Part of a small language model's weights: rotary positions.
Each number is 128 + 32 x the weight over its row's rms, rounded and kept within 0 to 255. Layers, rows and columns count from 0. Numbers have three digits each. The size before them is the row's rms in percent of the matrix's.

# q: layer 5 attention query, 128x128, rms 0.0889, rows 116-127, columns 96-127
# k: layer 5 attention key, 128x128, rms 0.0905, rows 116-127, columns 96-127
# v: layer 5 attention value, 128x128, rms 0.0746, rows 64-127, columns 96-127
# o: layer 5 attention output (transposed), 128x128, rms 0.0675, rows 64-127, columns 96-127
# gate: layer 5 MLP gate, 256x128, rms 0.0788, rows 0-69, columns 96-127
# up: layer 5 MLP up, 256x128, rms 0.0779, rows 0-68, columns 96-127
# down: layer 5 MLP down (transposed), 256x128, rms 0.0686, rows 0-68, columns 96-127
q116 076:159147169148090115141163189135169152156160125117120148144099127165158101106111145100113130156110
k116 120:078118147133104121167094110103045162108156087122145092166133104101113129139163169112067110087170
q117 104:182125154104137136115136104148114173079134099125090152101166170109161116173185115095105118053176
k117 092:152124094147121134154139141117126189160103132187102085130087100158116118164165120146180194166118
q118 089:143140088142087131161049145110155150152088093122080217113146165130123107167080141142087117105080
k118 086:146144116121118083140134153158144198073154137114110150147128185125167122151168104107089139088155
q119 091:118094169103141155152134138175084144147098061164158096059197096136128153138136181151167089164132
k119 092:128102173126119118118095118138122082180118135126088125195188138041087161115181139169119142154145
q120 090:128112183128090169166115137142101111074126049153075107094165140140154169105127126080100116125165
k120 087:148118106128128085188126147102157113149189096136117113123134139096147127177142194107108059086140
q121 087:098096118198094167140177157114108180144107122158195151043143142114102108134155120151110139067182
k121 090:160138117138112100119132137125106130138095185185191103116101158137119119173126086088130061130123
q122 094:115162157157126126116085108183102138107142126149183121120132147148089093128100141151121134167129
k122 092:148093145125124132126170140145076142135061072125098101151105105082147149157114082140075129130118
q123 091:146148077091131178140159085091147147098117138129142140111119112178165116104128104126127146172101
k123 100:113069123157117128121052089083106117069173111113134042134147170054105194177131118169097142112142
q124 101:145122205178130123183113091149140074168163150107126165154104163077086132142136119153166127148105
k124 093:101116093162156090136165183125121127151127051104068190091201151134148109098061115161173132145131
q125 091:163148175188135107100140196104135136162172167107126076110141140087146154127189082195229096098088
k125 090:052131154173112074183057123140116130191137134124095107107127100129117131066157164097127143127126
q126 097:115076052171138183089155127151127201104168117086171087161104078085108119156078083141138144208114
k126 089:179133130193185119088091121140125158131186141150137090119032130054156165129162130123120098132117
q127 102:149101172076095143138145190134171120083126124126166126103181140147119141085119118117143141131082
k127 093:156054155090094152147125146180116109181101179089157149117118160122131167125113061147078152090137
v64 097:089109124050099186140158159137127173078192145104104113133160137134100143097130116114116150127123
o64 098:127118116123128072113114153174094121077120114100198117159109130125132159128110162124140077106106
v65 089:115095114093081116118178133132155142095175159112116110167103130124181133146162145126117142111093
o65 099:154186132103138142112123072127145136139188173125188134198108171123180112131164141184145096189177
v66 093:094112082134137083098126166122187115148094105137160164112163142139174172138103046100135141125116
o66 094:127113101175131125110091156110128091092124109186103097100158211116100164155113098136151185141153
v67 097:126105104084176170125118080105106151180177168159084113126176110100181111134143093165156135124147
o67 104:168182100120152171126111121130089137128098158092175099095139111094193072156124115109166113104152
v68 087:140150112113113187091127119132131132104141172117062163154158150154116157213164184126040054098170
o68 094:123117067153134122145127171090158108191161079147155117127103152098130117200136106157108059147165
v69 103:133128155207127105139129107150169124209138070139165163101129117114108105163101147110164092111075
o69 105:120124130186161100101112157158150119148126085125097092152194130088111120172118132124161152180110
v70 103:121185113106097163168152131078169174136125089146101140067087130139120106101092160115163133125082
o70 106:076128138085128131142163122134138112132130137132132134103099117155120131100147146094128145106131
v71 107:122088122160141159122126120166129143105133172111067086159106156162085148147091078130133150106127
o71 112:095084126186136188073137128160142180142130158123153103173136111153139084151065090124145117170110
v72 092:151104158085134182142170106105086138070123078148094113117127152089128160074084163121104137185131
o72 094:101130160106087153109144119136126127089135112078172119097162132125142154077130163116114103109184
v73 084:049150168104108135140148146123108086171168117162115148152106126141129155121096119200189134128143
o73 097:112116120088122120166120103159157132183134147092140119123120122138107180126093088220172189171176
v74 094:097095069157121131104162156091117104096116097078095148150130126133151114130128125163140148168104
o74 104:104082093174139123182145148139147157130152092109167146106184105071110164108141117159180181153122
v75 105:099178140085081144128118169082150172135134089177161093133135155136147120145151134146105091146094
o75 115:124126133139101171145157190080184175195168103125121128082205123130122157129084085141189107093163
v76 089:122122124120153166136181137109117126151117071117095086137104150101098185090120138145143143161206
o76 096:181084119101108167124127125129075080135056111134133130118141122119094166128170165106149120139152
v77 094:117053155140113118098125136144057148121101114129044132138087091128164142125200123166150141219182
o77 102:168051115076063142120094159128119090128075135115077118112062117120181138151160142108192153142119
v78 089:080128101116121107187094120123093127104077105138145103072128166090142042125073084132154147122083
o78 098:064168171097130109140127088155077166144142139147067095089160099117146079077127158134086114127171
v79 109:161142113169090114133124111170103051164139071111173143174085181136158112104149172126149202180069
o79 107:121143149110095128126156177156134130033115177146142135160171101190149124104177153148083146188117
v80 097:105164119132136182155132140128172125127130138145143154105135113109120065157173137135155111161174
o80 099:113171099104161119140148113104123100127138139067048163136159168133126133131133082085123136143123
v81 101:171115124167105158166094151127100110113130154157139105113212135114160147176124163186126203107135
o81 109:164165137099131133167112226135147086131136098111186066148169065136086132147125112122117146183123
v82 095:101130080136102086120118067139136092131145078170134154082128149138167068135159148077146153126118
o82 098:174190154141158116136114130096155108081148129129073131091145141127061114154128122108116127150190
v83 095:133113169210112099098110086085176177143099083130081127060095122122112101128122109115188148124165
o83 106:146083154141154107115131098103151131115040088132105139134093083109096101102065103064173200179121
v84 092:131165144144172101190160103108129159158104098149149103112116100125072112140106143181111133113169
o84 100:077116140059120080157107163074055109115141092171120148124183124082082112118115109039163146151126
v85 097:112122142094097079184116167121180123159180121105151111062168188092113147141137129192143144166147
o85 107:120092148195147128135211127149122211112169114119164094091164084172157138112198163178099104089172
v86 089:144144082112144142177145153151120174137127114164140158091070124128136191172140109218120079122148
o86 097:094172108097174106127097124101148144172131115097087069092121110127109150183114114155179122078117
v87 096:178095128112146121102166125166151085124192129131142118100200087141143112190109045177086157101119
o87 103:111115097127172201137187112146137129063102111135201150145103100084135172178087107136141126116167
v88 092:203123133125138227144123099120141116179147161079161138098160167123132107192092105120124155118119
o88 098:126028130131102164114096161126124076096182103100167159145144109000174101158103111094125118148139
v89 102:126137113112156138147109171185099052115136089195142111141130131124102126124178141151076132170091
o89 106:099075167107108174164172169147137127150181124121130101073170121151129120114191115160096034159104
v90 101:162132184137172130095082170162171139124163117070113115152068082140118091121082102098112127105103
o90 106:117132148115118123062110118175113089150124130135106143221068125107157083128081132140121151103126
v91 099:115066128099150162133134100126143124172107143117155130141102134099112118121146060136165144105195
o91 111:181096162115102049129141128130083121166091164134160143130090103107170121092120132129142164181156
v92 106:148087164157155156137083067119091134142150087123111157146062131174139118133141096141140119149160
o92 110:146108185120120146129039105136106105130144141059131150179146112117142168171202140177103145155168
v93 100:107163184113115116148071146151062152132144087131116117127172167114156148115133149097097100163118
o93 102:110134173063085142095095150166161154123152092105168129134110170098136149068123182116120103130166
v94 105:144084147090107134115097125107152081123187094115062136122083115162191159158093064151090120139113
o94 106:141146091087091151047178103099155103109151085155144077081081147200209134137126178139106118125104
v95 092:168137092168214128088149160189113114183151097111115074172105134116116087139082181087145081086161
o95 098:067204096127126150106132090094102109194128104142161103131103158083148160161179120117124137142157
v96 107:146164128129138129149132148092112175140124110111126168156114089184120146128135129104168092122136
o96 114:116162086164127176143124134090099145162179154049118135132208121097124111142111158105165142115132
v97 090:129177143108152178083115150122178153154184124105102135146111121104118115101105124146089169096134
o97 091:142069134143087184125127093080145167128133095151179115169088171059156141088089108096122114104106
v98 099:136090110068079118101138163150217135097094082113123091148130090108071160133108136062146166101126
o98 107:112142088134156147112155111158121115129080117144129122136123117140062082137122159060192159111130
v99 081:133162101186163131072067165121150159112144132153093106132121134151117149119198137083162178133087
o99 094:145118115186162125130122103117169101146195118114175112172125080090118138136156123172157144115098
v100 098:000133126151153108139115139120154118157071138174096131094097140121100151073124143161165124146105
o100 102:099083130188125167172146117138094171119122129166106084082109114174094120121134097109186105146195
v101 093:193179137128204111135151118086103149108120082173086077144149131109088125123187112201078087110082
o101 097:152185111085116102146080174087142087120152157098167140191171159046117100088154149131146118088088
v102 091:110094107076160035128147098118161140127082142139129141133119159099087128104131121077105143144149
o102 101:101105106130112165116184075162094144109045137129122195165142143156119114118151116147134121097104
v103 101:185171162109169111150151110140098128095127118115153145115146087161124097175136101115090101160095
o103 113:138149125136130164143129116151108095155131123141115146149129144120095130099094197103146136105085
v104 094:092121058089128126112135133080112094161119119070056117127108089141117128114114160117158151065175
o104 100:106121121139123150081117119087031108038133143182110133106141101125126137132179141103134155089153
v105 093:120116149133165078120090039112142066131159117184123151125102176139103172171090128155164156159059
o105 102:181091110120159132137133093146167071139172146104153125200117078184080133172176129220172166100117
v106 103:157159096122136165115107114167122136144136099127138095125060050129174098128129152125085126109103
o106 109:097140145076123121130064157152108088168129123127172135108094088081096134129142147137113098094146
v107 096:136158142144139150125121142078218176159149128154161120146104129170081072137098169127099145070122
o107 097:142117103110135091130123114096110124172124122176117130179117098141109144121113074148094158116121
v108 095:147143071137098141154073131141152111129106140046140099066122102103093154121111107104152110124146
o108 099:089191144162167128113128112139150151199144124092091151116137089167167092134107167080099091107107
v109 105:137108116107131104157122106048165118116132191134096200158080132109107038104133098161178132086149
o109 113:141076126132153122127083116106133119128082135129044113111090170125127140141153134151139129108138
v110 091:078063100187094133103106112150134125139120108074136150072198089141198088134143119102130143089157
o110 096:091208170154136126174116128098159130078130087101166121039102165166172075133138123098094093107151
v111 096:186095122175099115143134088186152141137080105149156104131122159111164135220133126125207150176129
o111 106:152125124150124081106124128137189114168103139131143129077113137126102028133153157126145151090122
v112 092:110142071105131197074158161152153124097174156087099148149148145086138108087125098135162144094106
o112 094:109102111145111110133175096174163117116101234140117132163065060154175157141137089184131134096096
v113 108:138124121097109131120062152158098116134135134186162140198160101179166070142086179109062121157128
o113 110:150185044045114102152109168134121111117137099172103151165090176118118133088129106128100121162177
v114 097:167140085119135226084154092186085121129072098105154141136131150114140177118156123098112172161131
o114 103:078086144143148179148118064104140100100117142117148127096150103151115114101100124104128086174128
v115 095:146152098128126110100152093075151130137147172138143162124128151156088126122139106151141145055135
o115 099:110106096181160094124156134085082136120172129136194138172152137087091150114141144172166174083130
v116 097:067092211126145104157142097131121063136060182130153085123126092153110104149177132104099186207165
o116 105:105068114117121136123174108175087071137111178115135127149153099111040079129120085088111166191110
v117 096:198139182178124156109052168150076108125095146137042109176149147174130129133124156155138126131095
o117 105:166124152115077201135094132130146110069133081168143121132113118128136146145146183142156103154149
v118 091:100134106045102160116135123092094055140159106135129126068139161153157089142115143126163058138153
o118 096:186127095000137179118136131145071110114124062142118140108077151074181171144129131117070073136156
v119 097:123178188160100162150126127191119058128136091195152135110184175145164121129103114135125128085123
o119 100:179159145095067127178175158156108137169124137229088111137148111117113135119132120130129097147150
v120 108:132104163114139113168162059125174148186132193161144098181067140078093131173161132110114166116130
o120 114:077098112145168121164159053172110086196137212135114158194105114115140073132171143125169170145124
v121 093:130193184119162123129102162120183094095154135160113138154122146148081110110124157126077169166148
o121 098:142122123142143153143135115122115115121145137132113124173090113145168165140177117174129125085111
v122 104:106165063123093102093141143101148097134136083135118083055110142111106154093103089127174072130166
o122 108:174151121055181118098118172089172118140108163138151106085083159128119150155131112099181127074090
v123 101:115106104198130177146131113128126103155112121186124135152166159050141117159098191085142125108146
o123 107:115176165214135098180077108129113076112189103143114078114117175095108096158201163074115127113166
v124 086:203164022091126107080130180120114130140166185168141095140111089100127103153097165130133163071139
o124 094:170096110081056141114077172089117099158133169136097185122116190118153130130142168136116138121097
v125 085:126116097069109148128109167127094127120098132094079140126113119104146123176160208160118088130068
o125 089:098126143116202188095091146098118154117145114102098141192151167102098116141086166185171099122129
v126 101:108146086169117132150149068087199122167161175123115178084124100165096078128146100089071121146171
o126 104:155169084123212120146177076080102181066153123121185146136080106139113148148178100119110108139115
v127 103:162126118080109120190120112138116143129125120121107140149106099098107134172097133091140130118148
o127 110:138112131117168140103116115111114158133124155123108147142143145130148081154205134090161144077157
gate0 103:119106090176154133140135135103137110172071147131093153127143144112179141131112124095124145080113
up0 100:130066117137137096129138096129095151117097155058136126092121138153180137094135083110100125154152
down0 096:170146080147106115110098070120176117100122118099075093135140147132111147133129140130098125118151
gate1 095:086199143110130184113110141158135107143170095131077159104109166174137121136121107109104127128165
up1 102:130120121120128087110123153148133120096087130142080148123099103145179152213122053095083190193116
down1 102:147115064125131131073150059116135146188157153097102163129101103178122103118132138140076122144086
gate2 100:064170132136132118121122090166134067069072129093165132174155153114123139152103053132109095118070
up2 103:119205113080165187131129072128144098104099120087101130139127103093106083136071109118164183132085
down2 104:138175158095139184209141160146096113116150121162061138133111120126106121134167182195158157179122
gate3 105:152146157130155131094118120141107149085140116139112116125067188143160130122166145068059125066125
up3 106:102164161045163088070142139158091118094118091178146128111095145141144146102157164059117116104087
down3 105:144155122026147109141173103061105136144135138169136138073078164160128164130129115103063115140142
gate4 103:154105150161129104149170141144110157122136144112091166046176076058181050178153145126123094114088
up4 103:080177159143091171206097155113112118132082133116161163162145151176073096098069137109111139118217
down4 105:131104071142104152092131098141070057117149115133107110139109163162084141144101147136079037134105
gate5 108:099141126167086129134096130140076128072139136186147174101124090198144093175100141134139139153122
up5 102:099159094116147148154099097114138174108125143125104094125127154140136127042066123114106143083059
down5 102:071117105189116105163130129094134065118115093184117153129122149130144141111109130163121151095155
gate6 093:143099165140147061145137164175128123171137093147104126123126150176170135125137097138155129114180
up6 094:085148094158075192136152141120121125115125191131085112151119165163148075147169140158100118123128
down6 099:127149122100125100161063134107108143095105158134106086151151141145118084128146170111133130132122
gate7 098:099138131149095130155094090089094155097157100128142161089144126110089166191119162111173177045173
up7 101:099207142121118141163160134130122127128124145104146106083189105131112099107155138090129131081177
down7 094:106062103187076084112075075188088155148186077147105126151084151131052154138129136120157082119102
gate8 107:111193086149090097118088170154097141141153144150112124132157137138133140105055157132129120116082
up8 106:153174116169165091148084135145104123111135109159086064139145131179111144087134144071106132112142
down8 101:069182132141133125131117147142049083142152138145126092124214161089150148118111179126107152111128
gate9 103:166102117107183117144178107171092139142090119115087156156119097137167116094136088104141165102130
up9 102:145123134181130178122221117143151115136108151107140172136106134110123203126105128141149135132094
down9 103:106104113156175120137174101076200154119170145108105123093153107140090145108142141160109122150111
gate10 105:070139165160135156177106128108137078169128118161138135093057150100160158103130153067189112178132
up10 110:114098117093047098153120069107102121139091118070107073102132120145135130069077135138104143127142
down10 105:109098137159150146090118089096134081127094088132096121119151181118101178056074121150135164132125
gate11 096:086111158120145114065103174136120093118122105172127130160125093116171128128156140081122150132098
up11 099:080145114136144144125111120044219084083103130116138100098131109141144151061123061101126172081093
down11 098:114121163088185079160126161113185151145182134122097116098117140094154174137195121168158159120180
gate12 088:090155145108134127089137070139170176067126171143137147116116105123152137136127111136123143115165
up12 101:146116113109141137143137101119147161154161143126182117202179118115201084127163136113131117132201
down12 099:117085139135165148105121180124094145123122124128084132107069146174121106180050162148178164120148
gate13 101:112115172171105134197121162228197080126079146118129082140107159166132150146167124143146125142186
up13 103:148076128159189050103133186144170156070125127147123132145149146154139203134086132111161068127127
down13 099:175177080112107169103136085107150136062141191091119153141105159094114103130113113161067143125120
gate14 093:111099129100126093144069193115112140131120096130126120139120148090147119162152058084124158162095
up14 092:120047112137151136109097148116147112127155143105098160066162103100077116101066058081133160180167
down14 097:139161178151048170149107139095122127153114080136121143224167128139114132149122150124131108081110
gate15 106:123182180061151156138122102140165125160138163100096170115116088093120159147071136080137127070116
up15 101:168186133125163159145116178133079146114134200120122128122130113122153111146151132134131130158112
down15 100:117126129115048133159092150160184112128108136120104161143130150120119145076121053112063115116116
gate16 094:087158093118157163115090113153098180116187068116068087112071170160171192121125091117105089132075
up16 095:158162114094137070096177063132138126116149108136138104114162103099097113136149090028130097092126
down16 102:062191130125109155152165153133070062119145145133158097106099115162151187100147177130124115093132
gate17 106:120139094192136127161101155135118141072176080109154094138111115137117134179088054190183181117162
up17 109:166131141100096133128102119137140154151148158124144148111097121143159118070104188148165124195123
down17 105:134122138164095148163183104154098178139113105149104114130155066099160078119122076169066154173146
gate18 105:121144097133112079181097145128100184145134131124100151160086119135176157147145095188154135179161
up18 103:099102153122144141160133110117183170136103188138100184140137068112137143085107078093107130157172
down18 103:115069136171175172104192159137137137163167120186142179130143093079118128144127091066107118114103
gate19 102:131118172139131099148139163123142102186150192167126144168169148150131173161133126138102103130153
up19 096:089130114143177161128138062172181091125104160104150097104100121185128090223125129111152104096152
down19 099:166073144176124132137110063135116172116105055076156127119135146071085145103106098124187156126075
gate20 111:117084178128139153089082131176091136187085145165139097091152164091110112142140129205156129071129
up20 106:128119110121104140124099164157160102099149058186119102165110115108197133170094115125163197083166
down20 107:098154092065156101148142096125137091094097154110163109169114189123151172165133096112161134141131
gate21 094:073113118156129160100142103128169086153069155126186169151110148157168037125081147091196120130086
up21 112:124114164144139130114122150074111129140086127154161134155135109100181062144111165092126122104091
down21 095:156127205239160115144129166160053145154144135154071082130159097146113136131153195138107126090147
gate22 098:182124157161158181156128111133121106139146134157094130126146165071115136107064196099117173145145
up22 103:074155095079080114092141126129087195169095129128128140110033136127128101131113127128170157121145
down22 105:118164130164127100120094145138117204123132167106165168153138056085067111091105112107114144150066
gate23 105:123176116075139108120154156145147116128130137142126115112151108115102172131156062148135165146201
up23 100:129115135121172144113071048098120116205104127065112130123127176119172082094126167139113096148098
down23 107:132165129115113135141097106127144105178121151131184131109117097101094092093150128120060119105064
gate24 092:110167097115096086115111135141107162132149141072093159082094112189162113098072125150178163148150
up24 097:128132168131163144133188153160097118179141126181072121090109161195152159139109111128118140101108
down24 101:137158143157121134126130136117143131126096163143075161105085212127155103126083110098152125066112
gate25 107:124151207141107107120108139115181155131147162164097153122112119114119123070114206178155124112130
up25 105:109142120165119104178141106090171107187157215134127185148107139182134136124162124131148174188146
down25 098:178179146114122157126091153175044120120155103133041125147155136134106118165156137153146149111141
gate26 112:154144085125067136101182124107149157115166147135117131137082170096129094109123111084098079114100
up26 103:078098113160157122147092144099163094106116110159148059114139124101133153153129123150191199118103
down26 103:160132143115137149138140148101132165135147159159167150107138105152131128145162113162112160147125
gate27 106:163202172163104123167107130155186108117107139141057162229133136137125141154078169181131163101083
up27 098:120143177181121162178091160121077122185138148165141104151090091089161104171148154142140170168144
down27 093:081063121168140149084075058093136139141078145111117134074173107123083131135106128140141056153180
gate28 096:148139082119141120172124102120094117149080093140153118161153167156133155127110151109087153207141
up28 100:111087135185152126128116101171148155125179191127091151139105107121081094156116143161156093121179
down28 095:197133152116103111144126134158152142079134111167139115099096139164127110164138119142151110113170
gate29 092:065116113154174180170149107085132101138112156112138135155118159128177127162113089096109158120176
up29 096:141107115139147174086126083135123137175122141111144108051104156156180125097096126133162150129156
down29 099:103130126123103141154100127179138153084099075131156160183187195079124141163123131125075124116136
gate30 095:119170100112089146125121137124092090120186155103059184187132118102102111184135098118122079169121
up30 095:168156159097165083151100159130131127157099032174150138128136138150100143163138149139128087081119
down30 096:129115112136150077135128138095176168074197135189154089136116157152120118148129140070121136091183
gate31 101:117090116149144127155158160180110162134200151139146107162106106122194160107069125186120065085215
up31 095:166119129102094131122091143156126087104144142161136176159124146168187130081097161088126133164154
down31 098:110120229162154151123107094095217179142157185127096068141179115130157150135100143108141134115128
gate32 111:109118121126070099123079139140109154131097181109065107123144090126091128180090164108110173129106
up32 110:135133175147162206150145124076159175098139110203155142115140100128110138087093143145114105132060
down32 109:052130207105139135117183134096128133146130115088141155081111110177149086101139038126135161210125
gate33 097:133199147114089169135150112197053097154085158115112128101188184121128143088157086145113117112130
up33 099:181143090113177129159143075152144105100169118107096147143128144147145152157136084155107092108136
down33 101:104131111185078103196164126113104155172156139162109115132153033137135172147088135088148122152170
gate34 092:144117118160119161128091151151101138176229110203164114146181112136175118160163146120168129136140
up34 101:121150114131133131096124093139131091082161090158115062141142141135085117097122132092117105117110
down34 102:143188108109108087131175122125084093138142149088108092129100150095132150150132067112077109119163
gate35 101:128078100130153142135167141172101151132127063102140051120210087150095130082135112109084157133190
up35 101:155077157163084117084139128175155090189156099135122166149099165104131150165143142176163109163069
down35 100:077147142068113097098165110122127106138157156174160094198102163075092181078157137153101117157147
gate36 097:161133145119123159120149156144144087099073140101107166107189138080170151141098118171119143136159
up36 094:170142085108117118081155127096146136112073202102074188171083135139163155132122130090112128135119
down36 097:087110177128104098110112127183136083147185135129139120090114138065140195135143155119153132086129
gate37 098:055125156166131107190096118139138091090099103161095129183119114152121062111056127089169152105159
up37 097:125136148077059167137145149134077156102119135150148154092158087110158138117155179128130067167108
down37 098:107169169125140096122184119165129088154120073160098149143112089174089083141143134184222193108135
gate38 099:162105131126094081126145162140154142154153137110107109149102153183128128125139095088142147116078
up38 094:149169106154155132146137119115152152182109156096167121113152146163074120129101131123153108111141
down38 090:098088168140134118106038126150092154081068083154141140146054143069095119114162129143108112137084
gate39 096:107115059139086158107170148068105148087144166162144096176152088157157133123119094142167128124095
up39 102:138113101131141114124035134143098111106154092156105168177165109087179165117148131160138112117154
down39 101:175153162125121084149098101142117126165106137166060103135094155130116154146096143163168133139134
gate40 096:094145124146199104153117152152086136118137103086165160164130154093124156103107141119155164126120
up40 097:124171125173078119173121123179127114100080099108143174131182095123166103140191121166111097130179
down40 100:063089139107149105160115151162157081090076107146136152192114139172104139129131173170123128060151
gate41 099:108165118095188122069144170124156150128127077118066132114104133071153219088122138149149138123172
up41 094:118168220142178137103079123108071134118122132127135122135098116176140139084142084158146100152144
down41 102:139158132129082110058127118065147135139188105093141124108138183109108138166166152160142143136223
gate42 102:115103129098062163124111188141073097102059166129163106166123148123112135139111176162206155113082
up42 104:143073118139135116157098180090084141137134135076159138111128114136198142105142179168141133121126
down42 108:128148125151075119169175143119064146158159157091176160149113119107139153158091137117106076112115
gate43 099:131077113109150141069165111162141165060090115144155129098075175175118178107172121181154090137166
up43 110:113095078199222143132129127132175169060094083179132092144090136128117204151100101133124132112148
down43 106:123133123164162090184129134179092166042153077133160105120176158155099144143136121128212155118133
gate44 100:122136151178090163091241166172119120107153174158150102088117106096137147102117108127102130111173
up44 100:101099115098164096110178057161073105121060123144118155167096068155132189157152068148125095117103
down44 101:111161096099167151100155146082128151091114132179146145159129148101131138193108141119143107071146
gate45 102:139109169170128104112189143134096114173188078204090139100137113098082124117071139120071123140118
up45 099:142109102119127152157076111131153154114123131088141165062119059140144143096123120156205156094154
down45 096:151157118071134165156185078117147148109122176152146150132109116070175143119134235094113124148141
gate46 099:158175098105100175111127146120121067135144140133154150175108107161089121092138091120131100125118
up46 097:134151076163151094159035123153210125093112143199168122150112108122128124120125117155147045155079
down46 098:118140172156148107089215116136078070140150168152115124097087163116154165145151131128162122113114
gate47 091:094135164178155124116066167137202134132062123062093142138082175080129184151084145117069160095187
up47 095:147105152088155142132171118158128159165136121149183123111131126114148161154128175139124100105034
down47 094:123071154080164115123130093107186132076109116161098153107118118149131117114113119163131154121147
gate48 103:149110159123115188143133124110201134100118042121132071143168120160174136132122124112148132090112
up48 104:032102130132176123073094106150099141150137197127124135187125122102142113122127131139148131140123
down48 108:169081083090101142104157185155144113107138113137107107111168130114166145122095108131140159113157
gate49 099:085164137151107159117096091186085097186074081103106145082160142132130152122119131084154130091147
up49 103:166138083074166146165148098048172104182112143137138201107104158131177068153176136137129111163152
down49 102:150123154157090095131095119136119104066092126149080117051116130112113126116073147165182100077175
gate50 095:050172124140121136070082136156121132103129130098166089120169145131118111149056044077142134070221
up50 092:093152163091154093107105053103104090138091126120089118124060172130099144121114110106139120126192
down50 099:181107158106133075151096149132103090087158121124101107150099088177111105117163187093121148206119
gate51 098:099121132104106143127133083161107096118098144137121141122186150148163099134093112153140054090098
up51 094:079143154134102181111150151131208121196126130123106146126139134100073078147103116143158110129151
down51 097:132142103155139075128089158154146125126164096098141144144110136139174117092145144168144147083121
gate52 092:137130171117122116155180109151134085092120086159131155118112157130129133113136057149095076206098
up52 094:097126208199158123081122102150068124160082121124211125125172128077168207097129165115128106120108
down52 097:144109162171021112119085114161112099070109082121163124128121136096134150085140106168101117143139
gate53 102:131119228098165143154125116096136176136054155121103158092126110054122136163140163096106179138118
up53 101:145133151126124101178158018171095072148102121099090154128104123141125119107110128198140117125105
down53 102:083143133083135144174118122127162130137164156139125152078148104094078152098140122132101091099031
gate54 109:215135089151134111120109100136118129153110154096185113076143117062083103146149153140126127111112
up54 104:192115119126154117146074060139133109137141156170162069092142109075149149131170145111101168128155
down54 104:120135185181143078138118162091117108093171073140139158081115163113091177099180123135127102135135
gate55 098:114106097141145120109083069136174152118123166111086082124146087167135109127123098131097131120138
up55 100:123081110109196035078101123083140107146105109133087078144153121119196206120173148127133181100121
down55 101:089123131075117162120079108149122087091147097141158103147114108181090132087133124145094131144105
gate56 096:084113131121111104138139162113100067145130108100162054115111101127147189087084139199104125128183
up56 095:084175124157138057119126113144180088155134129099106070051131168089150114146157163120086108096143
down56 092:135170150122118159134126140143080143133091160113152127128188109121113150105152152122072151181103
gate57 091:088166093081102091138099106130136129132141172165082146101155137144137128171131088119148120080109
up57 098:057184086109116065104103157076109151117156096175115139116162104147158101115097119143092043150089
down57 100:155042091137102152156127135123208126137129180119122103105136116138108148114168156111131104143190
gate58 097:146159139120103103171089098116117129134152175122152094164130056147137099152152112125168180080137
up58 100:127120106095110085119134129120141119085187150054108144149142142116108177116156134145130196099096
down58 096:157146128062108128167182100089133101097162123150165098127153124119189102145133142108126072088196
gate59 100:158180124201113148179152117074150114159137091148143080102103103124166127156137157149126141108133
up59 093:169120145180081153155146141093124105173113161162110136094065128165158143100111183113148130125093
down59 098:185132119191123211159094096121074137128156161150153095154109103138152119104178111126147118165137
gate60 100:183154115078167105126104201121169107130127183107092134096157118126115097157097084114105128123172
up60 091:097161115161149095133109095105117191151116082102163117169084141109108168153125151143135154131155
down60 095:139115091105096099142114118107181137097176107125161133130107138134076152089116187134124103164139
gate61 097:155201109132156147113090100121135054103093154098178162111092150104173168144107113171150145149150
up61 105:079097123103061135125147144141123171173131094172075138097110108157128116087125125125086152151088
down61 099:071094165087134111094150186119165118105159197147112138097113120152128102109116132159120134095090
gate62 104:132063161109137138094102102184122141116099152116136132119105192134116148139164142104144121137151
up62 105:117111154147120138141089156085129127214156112150122140108177156115086131129127110138170128154174
down62 103:114163111110143150135129138098161143169097122080107093166146109085148118145108160120157125156139
gate63 104:099106197165121119148081098130123093130127139155071111106088165124087092085157151110116112104157
up63 105:112164075121210175042105159119164114165093165135059157149166134112150156111110163106170109124147
down63 109:185152113139116143158089135097167098123116114133156151114169098130107105138094172131174177136162
gate64 110:084134111106028110119111171155080122172127066165072123128113140116115101129091118116151109198101
up64 101:122094132097100132138108113128164173113073148165119136149110085122047183112175115172042129088147
down64 103:140091184162161137171164163167138180087080202114104180143106146153111136148177142161130146127071
gate65 109:170098092172135136103183159075118156118119132138110167104070138079183106205134148128127128198086
up65 104:176103131142090174142110108127142136125085138082132096184159120120095174095174094169101174155155
down65 099:131141160018073113181155131157168118156164083182187097087129094183099136114128099128162129119151
gate66 098:151117172090115150113084114123123067122167101150127115142102145111092159137123189153124183149115
up66 096:086138135120097171062069114164077045121103112115135115157117190145125150125084147113114094120145
down66 093:151146072097147125105144118115089154125150090213116100123104133132161082150115082111147171127128
gate67 112:168105116130129092157116119151108132097122177120159085139139105139110106180079119133113151091101
up67 108:094183073091134145192103102151146083148109105164086168111129163101093083073131126110175149185106
down67 107:148079093131147145155107129133145103123106186172154119101170175173129106079096119105101120124121
gate68 094:074141134178154135185107156171095075133101101091115162128156131142080141162148116151133144142157
up68 094:079119143088134123091142115111100116111041165154063167128193207123110129148059039124108134158140
down68 097:119145087140164160111121133098026166121142114150160143128126144119165155072134149147119104146072
gate69 101:140192086127144134109112162149127097140147075171125163190110133180133086208093105072133093162126